config.toml
num_hidden_layers = 16
hidden_size = 192
norm = "layernorm"
norm_place = "pre"
positions = "rope"
rope_fraction = 0.5
attn_scale = 0.125
parallel_block = true
init_std_o = 0.0
weight_decay = 0.068
z_loss = 1e-05
Each number is 500 + 40 x the weight over its row's rms, rounded and kept within 0 to 999. Layers, rows and columns count from 0. Numbers have three digits each. The size before them is the row's rms in percent of the matrix's.

# up: layer 3 MLP up, 768x192, rms 0.0692, rows 508-554, columns 0-63
# down: layer 3 MLP down (transposed), 768x192, rms 0.0562, rows 508-553, columns 0-63
up508 107:517504432535499549500543485524477509642465555453504486499517449489431543450493502443492534478452503516479483445506462474472497527545505487573520438555505513470493548520390443485522473563435454
down508 113:490495517495488446520457504473529508356552439513509517617475535522531450524505502541500489524558493468534491585451484519506501483466513489385441554472515521491519454501621531525482532447532552
up509 074:469488499498468564555552418491594518498460459478551512514513513462513491519457440596524518578496552466507534470545468565525510494524482492496539563494479574514467509478496545536452463520477527
down509 058:498505528482545413438443558512430476500504569518471484543478476564480503460546520412455496448501461541501494515428552449455459519473507511483486457516520408492541515504495478476573534456526463
up510 008:470504548482487549493497435477559514512439473511524487544499559563525519440429520561490483505493512445507510479603536567491471564571438511554560509487512454537437524454518474391460516499467552
down510 005:509546488513442425549459497527533481542484469494497491476490482472452513406494490452523447550522506522497495522420515472537509436461525533485453432492521472438546508503475555460477490522501472
up511 091:534502512486550450459529510478577504483594440513500507495453491453460555536512559536478543565510500528463533549464499448471546488490501430466489497507452493466550479506492395605500485489493585
down511 085:472497511480424544526506483512425475505432577463502517552530514526548447466493433434533434433513484485522458440484482517532471498504470576499495525489541528527436522492501592392514523524472432
up512 136:455503459533512505479557553466453445538485449459522553521477393537431521564508414539447484489585534517481535500482564454486458514530484503503520482496475475514505533427477498449376559445455471
down512 138:523461491503511499544477429547532555474518483547489490517493478487534530448451600469590495440499433486518464519448486512528499487471497476456506494429458531464508426491505404517524387548574508
up513 109:463440494445464528495517518515506554518484461509518620532464521484485539481505498441502438519565517565428474452448556442405466467508481542475476467466467469498564468431555429495507531475503490
down513 127:502538498530539495519514491524505437497563523478444383453552461513498495496496517574499539496416526455527547579566456555555562511481537481532498508523508561487436504572468532506462465533473467
up514 073:481401506535502475489435492470433461479504480574494497498509464495477482455566532429498517549538472518475473477469567416478559468520464515469470440539520486446516505555558514561528475537555534
down514 062:527569507458516512527609469522560582529503522407528492543492535465520519549469452585505489434463549480527502539505438536517412533490549459513541561491471521572486531433445496444471529467448480
up515 094:474469534445523488540498480475561571513473496479462494489435465532548527599549500466499500578452532499434426480491519548436475478438502548514457535536493492518509527491474459421489496530451511
down515 090:505532454535478506474532499521484478470542505518552498542587507507427495394439494540511540434547440515556564542470459442538504506545480458449540464490492530487489476498504535562526532496569505
up516 095:499456511405456398502524538519484469457489563500491464530451537540413442486488504466454471505538493489477547494460551463553488503531522506517502466571505582521476518523473410447516614480489517
down516 097:502524495556533577492465445500533508548540415492504541488543476470589537544503499519563517473454501527498458510530450498490493500483494516494511525455500408486558486450570573536472385556532449
up517 092:484527454473536508467457426456498532417465440543471405515533497532542478487488508526497464545582475478459477535474510563470496538491462509485427545495506504451437580447444502478421469496439494
down517 087:520481523524454493503554575525516470589531565474509592542485530476431551479505484473502525442452524526505523481492520450493475434518548477508564485536472501542593412503552486494547552525526479
up518 082:459518464509534493547494490550501440483451448502489536541457487465475466432481479475578491517425505494527474487550462481547471484464507430518447522483470496486484483488447528586539546421533492
down518 069:550492526499481500441516504435509541515535533508519462502530505498513562554518512539418515487592469498482528534387531478464485515500486584492549496512510506535515520512560477454458463566460533
up519 107:523473478555456503439440531493587505535508464477556435522482483444504462500419461475523484508595482512503537491507498542530523472523516450511463464501494493494540452428562518536470508521590518
down519 114:481516515442569526539566484502444502442518522539447555479517499514461543502554519537467490476449552506481456529520478449482498507467450544474508505477470487522447522564431485469513452506387463
up520 106:487515557532576526510521504497466506486484501545501427515533562456438582447434475555496462521543498459470437518516457535493521501559530475524452431498491500518577508523539455558479544468496467
down520 103:513498467455419490483486498524551488541491505407513554526449448525565449576589525469504523498473501530507559483528527488480491527432454506487535565522522507500406477476465526444542486539502485
up521 094:489497447556555470492551443479564559543453482484462477511533481494505418494431531485506452586535491491508532442502541543484531436526469469508448491508470536527528491464538575559439459478448552
down521 098:516519536499419540511432541519433451450550533532561520508452527521455576502550460544485563434440527520494468561453466453502444587501518554474515521496528442491500528537483470460560530517552433
up522 104:519524509505520511482514480515519534521539469408552476540491460601503524523536439471477582410470478520459515451529513499532488487468529494503512427499446519473594483521498391458480551519485448
down522 103:470484545502432520498495502479515449482477546559437518469518503428485501473463555515547455577565523491555477537454482511454521516526480508453508547496539485536415496473520575536549432446512574
up523 130:492482516536519435509471634450467444517546512432475513529506475478509524456484460616490528450465460489530519469499476430489537505477466512478612493544514581487496492551500479533495531528471491
down523 133:530516433522506519466493410520511519508457516576488443444484509505543428570490520411474497507541566508495494514531485602540486473459495512515451499433472463548494458504525488486465479504531532
up524 081:504527429507416543499500500496548524517499421483513533494421481525434529531487469404507457598485499492458412529544468531436496471470474581532560489455471480537555496560513500543528578542535491
down524 072:501467575472613445492519513519477493483515566529506462549587506496572508472527522580503558424535500500546571501405502466564487513528522420475456510535538540466415538442486487486462428492488505
up525 061:475470432471651505484540514455491513474467528476468461480534429471452459517550494469460488491491488532491506486485457502557472420427568551421600465523538531483514506523492479532506495463452482
down525 042:517523563519363514515471500504528506540549457519513522545458517526546566466473506557551479482507515501489535484472567480467530584554458460534419526490453500522515472509549518478482517531569520
up526 089:502528496493452516502443478458570465546549535518580574467482491467517512474468477464518464475532562526529418471509476478494478531481485421530476508550486489541519504518481530575525427532479519
down526 083:487483527524557477496529501546439541463458463468423398553517502528462508522533503554477513520464425459490562529406496494476497475494488586495523490458519510471459508486514478442464559474546485
up527 115:502428531552488488509506539547531492597525535475509458497508518443485508483434482492489464471461499513432507489438551593459476466424443494489595526519557532534527502549560468481522460525481447
down527 117:504508469456524506556497474451488493421441495535518538561525511553494503509577559514520554536557559474555509547456445458542518545538519485493390485488458470446490494481460520558483528456528550
up528 098:539527432549499514477457485479551490520481585476496454545491536518413468480557486486515406491548510485498521527484489475498513482470591491522483465517518391467499577519542512460585532460492477
down528 093:484468607472515467514582516546464468507525444507505500507495499495580545516467514502471579526439513488511476478461520543504474496524435517467515542470476608527511422507474516542422481530508533
up529 123:499494491529534486534522504411491468504571493473508526520479506477483535497519476559446470449577439545470466519427489422453487468478526453490564511526475512471475515475521475572469578534440517
down529 101:472493492528447533502494494482470425460544503566512527578537491531604504486490503412521481515563518504471517509362503506458546494452462472516514490500466490475515450484494513530487554451515536
up530 098:489544514492532490509525476410547505549519431522498470523522482500413536467389457506540458457560473550500542490494516444548513504435569520503401475531483524494467519481528549562511504513466529
down530 092:535480505476476484452477519572439514475469586453474550489436466480585502515589536504434533531457539464498448547510491512490448523559464474479575521487523490513549504538497436484472504477541489
up531 089:515532501494541527508492552479612493529504565481450442520475563458492487490560551526479513512502449498518555373468505454439471424561439557536507573463510427501553506445424517459481430481454420
down531 088:480498524504455447513522482489402491488510432506556534510497442524484537520442454481509482496473563498509462625496505525534518590455551448486521436527492576499449496556609479487539584515547592
up532 062:536511492475478498494467490532497464529526476489555491438495508537488493535561436469475470454517487540472448536445411418486524498513526509507476483500518520473518565574550483519553505563500508
down532 045:468485520502524492514573524468518527480505520524439488603508515439514537469450554538553520535502513496502532451481584560502447461485470522450506534503499489522498403462456523512442490477528490
up533 112:500443450497559515494466479556516538527487521436417436510407525461488465543489502445475461422549486492476560524487565576510502482607544553501540533531535541492493518441525484493517463498562550
down533 130:494548544499444476509556531444487469493535464525589559476603480532543530475507501559515552567462521527515448479543462446505499518412484456511488476455472447515500466558469513518488533517406455
up534 076:526500504509451485420632587544520434521455524533510432517495536426413530511458461488522494428483560500485442538487486486482516478493498470571504503540495508553476411510498500547469471448551517
down534 062:475524517502571522581342397469467564486566479478474540513490481553590459473532516504490511543534456503501540442493520518538471520525509544432508511477507507453590601465487474488535513561473491
up535 122:494469521519480494481485486546470494506507471428525500536419478476396528499544493583479567550477442422477506570461429518512506556512451497426503477541498533451453474523541469474449446523498539
down535 110:437514519481535489509430482518521456502525527565475458464563570560557478545476548426532513486464572534466509460485495502562481429485497494508511478446545524556518519434489525499534478489539483
up536 098:451511474445493469520484487500518491428445465500516461554512471481516466495516442489546610476539535480456496515512539480507451525474501561456493521472424538496487510512547472514411600459483420
down536 110:549487512535498539494501524510469527553554519514501539437503511511504537523469540547446418504455440520534505498505460511501566462511520456550526480535523481506523478461443529474605397532543565
up537 100:500528490439561490430424436459631471501529524469466523494453490441502547569430432507485495539528500505512474505501395512466416438493500541492489523453471545496541614421531481519550548499548565
down537 104:495449509557461512562577530531402519482487490513533454558551495546538494464548578458511520484485551506509538489425563517513559525510512442510520516557534455517500371570486489477441482500454422
up538 093:481431564483549505550485497510534517482504533499425454504541526531529508467525508452481490468502491521489569533461514533524463510492486553533529449501498561473497522469564508457518496490499477
down538 087:517528459492461503477522498493466498494482475485596572568469468447465476517515510562519507527480549474520435510478494501497523478510473449465470546522507434519503479532433501527495487497484521
up539 134:480579515481504525469498560504508478550492405429485495548461471523420552485461549484485504530561479517480452568445457480481446505498467428468541512529552497472524523484517515539405516512560496
down539 139:560566521581516517542471460580464433462462483484435529537509506533534490496499548558490523486549476572522419485353458502505479483506485541442566562581511517502488560472542452532457430535493536
up540 100:487389558490505505488472534498487492535535469517545525523430473487469489509418495563533497442586468577476529485446531464518481447441450533529558512512509602572493507547523506544480563461475483
down540 100:513565479498495490513536473520522499486449479487457478475595496512564497495564497439441507545404594455491445518538462531478506560587560436446455516464478402442527467502476492482483423523532463
up541 100:536523520491521478469449512470526512460534471463421534501465506474489513504487502540438495434505499537503475453514439516548544481490531557504455559591510489521578481580530418536499575530483473
down541 099:433477491534474550518549508533483461548452552554561457513562497501528491486545528465553526550490502476481519532440571485458435518483485432510562471445513542471443485457445574483494441459507525
up542 039:436555463507515455479551450495495502517456513572521574486532499513490530490477572572507494560523444486485497518560496570500523471539504497506567419442538428552490551524566489516514580479521527
down542 018:560459548480484542526442555521517517477552481406488467542472512497519457476511467450467517454470550512513538494439501441509485542479494507499431559561465538428536433471458518490461455488455450
up543 093:483481458530550514436536552496470473495525488426477544521538489498452483480521411507558490466491458466496499553521454499464513548496489470478543525493488521465564471489513466441465495561525478
down543 087:486527534479439495539465475526521536511479478565544462503462461500530510531483555485420527537511572544507504451460537513549448443512474536494449497480468476510436524533493550545531498447483528
up544 103:473544540506551527418569416462516541519473493554589512504563521497531470541472503536480456497525493490528459496501514464532503558498484396514484550551453590494540458405431475414469487490515510
down544 108:535477464501475472576412568521502492491495518445450499579420483489477513469533489458542538540488507478451554509397451535471507425486496590499501457432523417516443544550565521551528506490507500
up545 105:461491485529469491479501464469520540579536609546477525471476461493503510521540445536485482550543515457482529482491499472430610479479527465543440493532463571498554469454497521508494487507426567
down545 117:535487508522510455549506536529466481456467462470535523570523525537472510473514543471507537486493463536526488500445492464545430501475480549453566494458533424513489526539489480506538558466558477
up546 087:507529559444559501451603499476522488531395538540485540509526502408470498517413509555461529460500496472479504569516571513479549476450573519499517393505522420484472511460515491541496484452433554
down546 077:496493432556446482549378507534501534469602433476533464505489491573537516484590507493531483542512505535505457406442439482541456514538461485492484555490469614491548505498470499451515530515596422
up547 114:476422450498566558517521563518449465570522466508446459516571485438468516506525492504434543435567479509526451533456507534488522523532419541450514513534457558487491531459449452521448533505498452
down547 110:469546485546479472518412395514511476434525471509580519605379457539557515487427517493530538528513485475466500525444490511546471441459570477527540495474512465563556464498570517458572501449551504
up548 111:477465486480459529543526541569526475545434513497490433514519438487543514563501557521557511475504548479473481505477467535469472458485462596517538476527484571506564468512504528462559509449554526
down548 111:498472520551559443488496480457527488436552467500517547542481541517460482434512459452418494514529494498566533512492504506545581522499513383441475533492506416502460528485498480540430515521442484
up549 007:485456513513492523523462487517480538507539533490519508510506502505522490533562500476492505485488501513460552522450514498520501468435514481461532483538554539493516532542549541501565533574439520
down549 004:528438445501535495480453508462506508464500525519502480522491511552537493493507553479421465467512491478533456489499498532497507497550475451584503517495449452473504515482486477532487462430578506
up550 095:471430502502479470515568534487472606520448375467533474527510527503557489551530505527500496492438457473459525447494472458431484541517466513578529485526508475556511513541486497497485549471516515
down550 094:518559520487500542493430485524533405475510599543478555471534486482433493463470505464528500474595546526524474568484523533566524443487507499406457514479487546469467493457517487482494446510472469
up551 113:501526495428497516495516465442535557443550440407483495523446484576517489520494554509462499466517555596472529475466553506466495483526529443529493489513498426498506562477588506466470446571421483
down551 127:467504485566493512505486505545483452541444551570532482465530517437474532511491419510500486506477429438544451550549446510532527503501450532478452481486512597470473468525418529531515549427596480
up552 122:491592497442538458469466545484517425439520497494463470516420485583472498437531523415497492551460476530488550478489520518512464565495444406465493546529547529499466647486492539542539505546553500
down552 137:502426502561477540514505493516451526551519470486536531502564509445545476564456504602467501469569516467482447505463457513514507409539540573490521455532472464513523367495465454452447467458448499
up553 075:526490449524510528433507503472539472464542502519508511494523457514522530514554557436451531569490521525452487500497522503505499439534575573421537504430519574441513511449557490508484480569489532
down553 059:482493548481488446549491494500473556557482501432511496547489512480499464503458440551538478438541478490530540474452458478511495544472427446547445496547471418575489496557457511523532537420531498
up554 098:466565481523463493476545513460488559576442443533500542492526537445547519481462513517495555616487468477480549504511522543608513519484461501451454483501514523420508474446506473543454511536457514